Weights of a small GPT-style language model, trained from scratch on English Wikipedia.
Size: 3 heads of 64 (1 for keys and values), vocabulary 563, 1.48M parameters.
Architecture: LayerNorm before each block, rotary positions, no biases in attention or MLP, untied embeddings, normalized queries and keys.
Training: a variant of Muon for these matrices, 102M tokens, 7114 steps.
Each number is 128 + 32 x the weight over its row's rms, rounded and kept within 0 to 255. Layers, rows and columns count from 0. Numbers have three digits each. The size before them is the row's rms in percent of the matrix's.

# layer 5 attention query, 192x128, rms 0.111, rows 31-40,94-104,158-168, columns 64-127
102:117164157165151133077156108156086090168123111085196172203087108105099151111104150191179141119108126125126088125138199154075110096122071092142127165089121116150149160123092087083108129108164123
083:163172131153089166118170128150115162162107065121145150073140113068111127151201161110124098126117117103129110109169090120118090087107133133103145140070117088123086162170078119080123139119165152
072:156061127078179126188108137152159155142169197152080087174119130129079164073101139107127131089138110153156174188121147101130087154139159064125082155160077166124139119113109149179135120111072140
065:133121136131138121151110123169083137120077150141144137158157166151156130189171104150130136116217083129139145110110125168150143105142076149101057138118109193140106167133170112215107181159138162
097:110145128116069069159161194076158152087106140163161099128186138092135124166129176133139108139101108149151115086161096100118097183129193155124170127047077087107101110146126145074135137098114126
067:130157096068125115114120122133130113143079138122138132173150157138119104184205116148102081060158153158194160116136106095114153096157128091121073157089126150109123173166174132140130214138132128
079:131173113133115143088112106085094118160142151164116031168171143100150123142129128080120132153155146153147130097073088097086161152112081120111095138129214105102140142133122060118156116098093123
080:056116127098076145119087170115150100134206096096134163119208139121151111052137101148126087080144129089107168106111133106189156145071137123116145104175087192071128112129157154138158104154123144
098:178100159115073177131146109139142098121082153095144184111106147152141137104094114073099169105142136172176182101058144108247097126108107137136116083106097125140129123131115146044102156141151118
073:142143103122151188190108116164130109158086126146122094066095116134107084115130133142117144128143140113097072163135099132111134088106182185161183101122095141103118145136153140165171122108169118
103:144150115154213138156149160054164178137162131067101133156154195123121143168148117161162157128162127181139159153146123172113146163131131130069113131093148107116112093090151140144101116173173146
104:137135099101145146134117123078179114084208128111145108144100142071142146080128107070124100154130115134150144120096092127123196161160089141081152133180124118171113142081122153164100121199116153
090:101154109134131131148143173169145121152104054113133083090146116057092124096164176119092124111204113114144223054101093136182177112085130121128096127163058107121157105106166062119154157101163129
094:166055122137098099142079094091139148071148181127111176125130118144140105175171170163158089154105110134169128118160161168147085171158101090094129123151072148142126079145188125128149095163070107
071:151166129150162140101095097151089130128065162154111157161101117109140174141149143150100141088110114207124131097151141055125133149159075103118063149081194129115127137088116152066100129142104089
081:117109100169058111129113143102152070134126049151098105135124173077110096060161073104108175129118169140119127165120123168190119108148199135123084167095131161092154144113125109127155065102164157
070:114140178125154121124106134105096137093115126099168155124123165089138196173171097102132139120119179152170072142173158097103094071148154084086123087105085132167098137155143133205121216129118135
090:124090134154155120165127101127125081139157077084136094120145177135151131167080179140099105133152176124159117148080141151149164114120171065095153061141094105148115111209087116170087160090057144
091:162099188154138126166176109072071108118077074118144064157163096100157143094142079105042124154157073095093175143151144128128173174116131135093136158124070061141072155131151137173122148097185131
106:146203108140147040154171144050114091129121178166194110166133110053144111069064154131093164104062145144096129121100133125134142131113176154125117155134172156130099122111089136124162138139123129
091:067201120153107139168153136176165136149148060115108115133145133118106169153041112051130090102143150125069097128056098139173156158161133144120146149139108115156107168115123134131172116162131111
087:135067123179119114133187085109171150157107151140108110163147176131150122081168052122075111123119092116168128135122158183210083149102114090170162120132095156140138078123106140121137098151074120
092:128085182148125168106127098145094108135073094130123171118154150131155056130081156102146162123129160130168139073095095141108179092178172172130103130120163079142115131112107164159176142175086124
116:170129077130070148078144165150079140136062052106115120134164132128110124119198129083124156115182147115136145096141124144094150126139088103182152145141127136112146139121122120140144100121160149
088:143144155142192122151107101136120091102187157109158146082122129093227127117129143119162115138083154141173098103112138086151139163082130143115144146127134136100139152161135147091130143160067078
069:129088135174136160100108136133123081096088158135108112133202134157064121141122122114143119131148134155083139175177156204098102125192098111140083098101125118129129049117100096133058152122116107
100:130144129133122193111192106113130115120091114111108046156156123186146120100095104124113135097071152126096133134082138166104101131116164149068186130061135122145077065169103141138109025194101085
077:172113076066159141104095122127131137096132167108129109173135136153124132142119154147165176100111143123131181169095115163126078130118117082161106147108125138113117109126155133155083109174114087
071:083112108143146147129109064123161178141174105156158102121059117101163151148146128152126102179070123110103096158098092093123157083095090147082151076076141133129131139138138139130095161133181096
085:060138097179139117126166162135171149171086101089097065146117159110113115143088118125086096147088189136136072159132099075144123146109184154125108105149146126135126081126139126094170114105107135
095:105121108071130158205151134119077133139156106149170102120113151127142133101089116169110103112053084128128183166100147152116095112114146117122120146136141136151098128148091116138065123202108082
089:096117167155094119129184165130153143132112061122141098092104115113206072135095108125134115142111101107107066153044093111111145153088076162159132194127094151121170084158092105123125171146155118
# layer 5 attention key, 64x128, rms 0.105, rows 30-40, columns 64-127
092:101190126120148151093186142135083174099121139104086132138086134127114153118106138083100142160123063123143095128178124066135098131139143107179139194121152158160127071222081150135170156074166107
100:141167127190157084194120169122144119110112159122120098118181198096179093192092125137130149115109113108128172136143150134114153164103150177145127117151086106067120090130073103098193125127127059
114:097142143164092150141143106116153141169158068097156109100139116109173111074075117127124149140109147077103113119089089087090132133050166134101182117126162096113126110112057117080156093111176139
092:123157059143127135070086135145117111138139178140104107136139144148119154141153155116154134113168114170166126133196182175139167080135065079170116106160161141073121149161146098172070124156115114
112:138111140102107147103111121128100173121121120172107201159083166161089174116175169127118138134139125153144111109163127129146134145187105158139072108106141175142117154141194121155110161124078116
087:146196098111154087133113158152119115091133121121098211139144125146129067119149146099175108153062123177137119185123139178214171129092130157179121133083150117157115149103152189152132161127088136
104:173092181142132157126113165172099099052077138161087177168099139179108179129160110127135085136136164136148117111149165133164077146192101151133087121079138156093126150151131141127075093115105179
092:124099126150137125122131115126172120112150116114142099097154106133137159118106115143190103191169193131141097154141154097187169097122117089124109120127152121086093122194095110099110115141097146
092:114136117158103125117145147107159181155111124055043092129147158098137119120135161132157118158102121141125111172108085114130118133123156142112135118094091112152115138115110118112126099124132157
109:189200164178130121128162161117077138159103094077098119143101178122225122066098086180147119103094119080148159124089053101148121048122141100137161133159131152119140120115118105130137101133134124
093:092134149170141151187092098099124177204134105139139128094098141129077156176071113180142117125132094112133177135113107104121140134144168082133133069109165143109134100122109116075157111100119060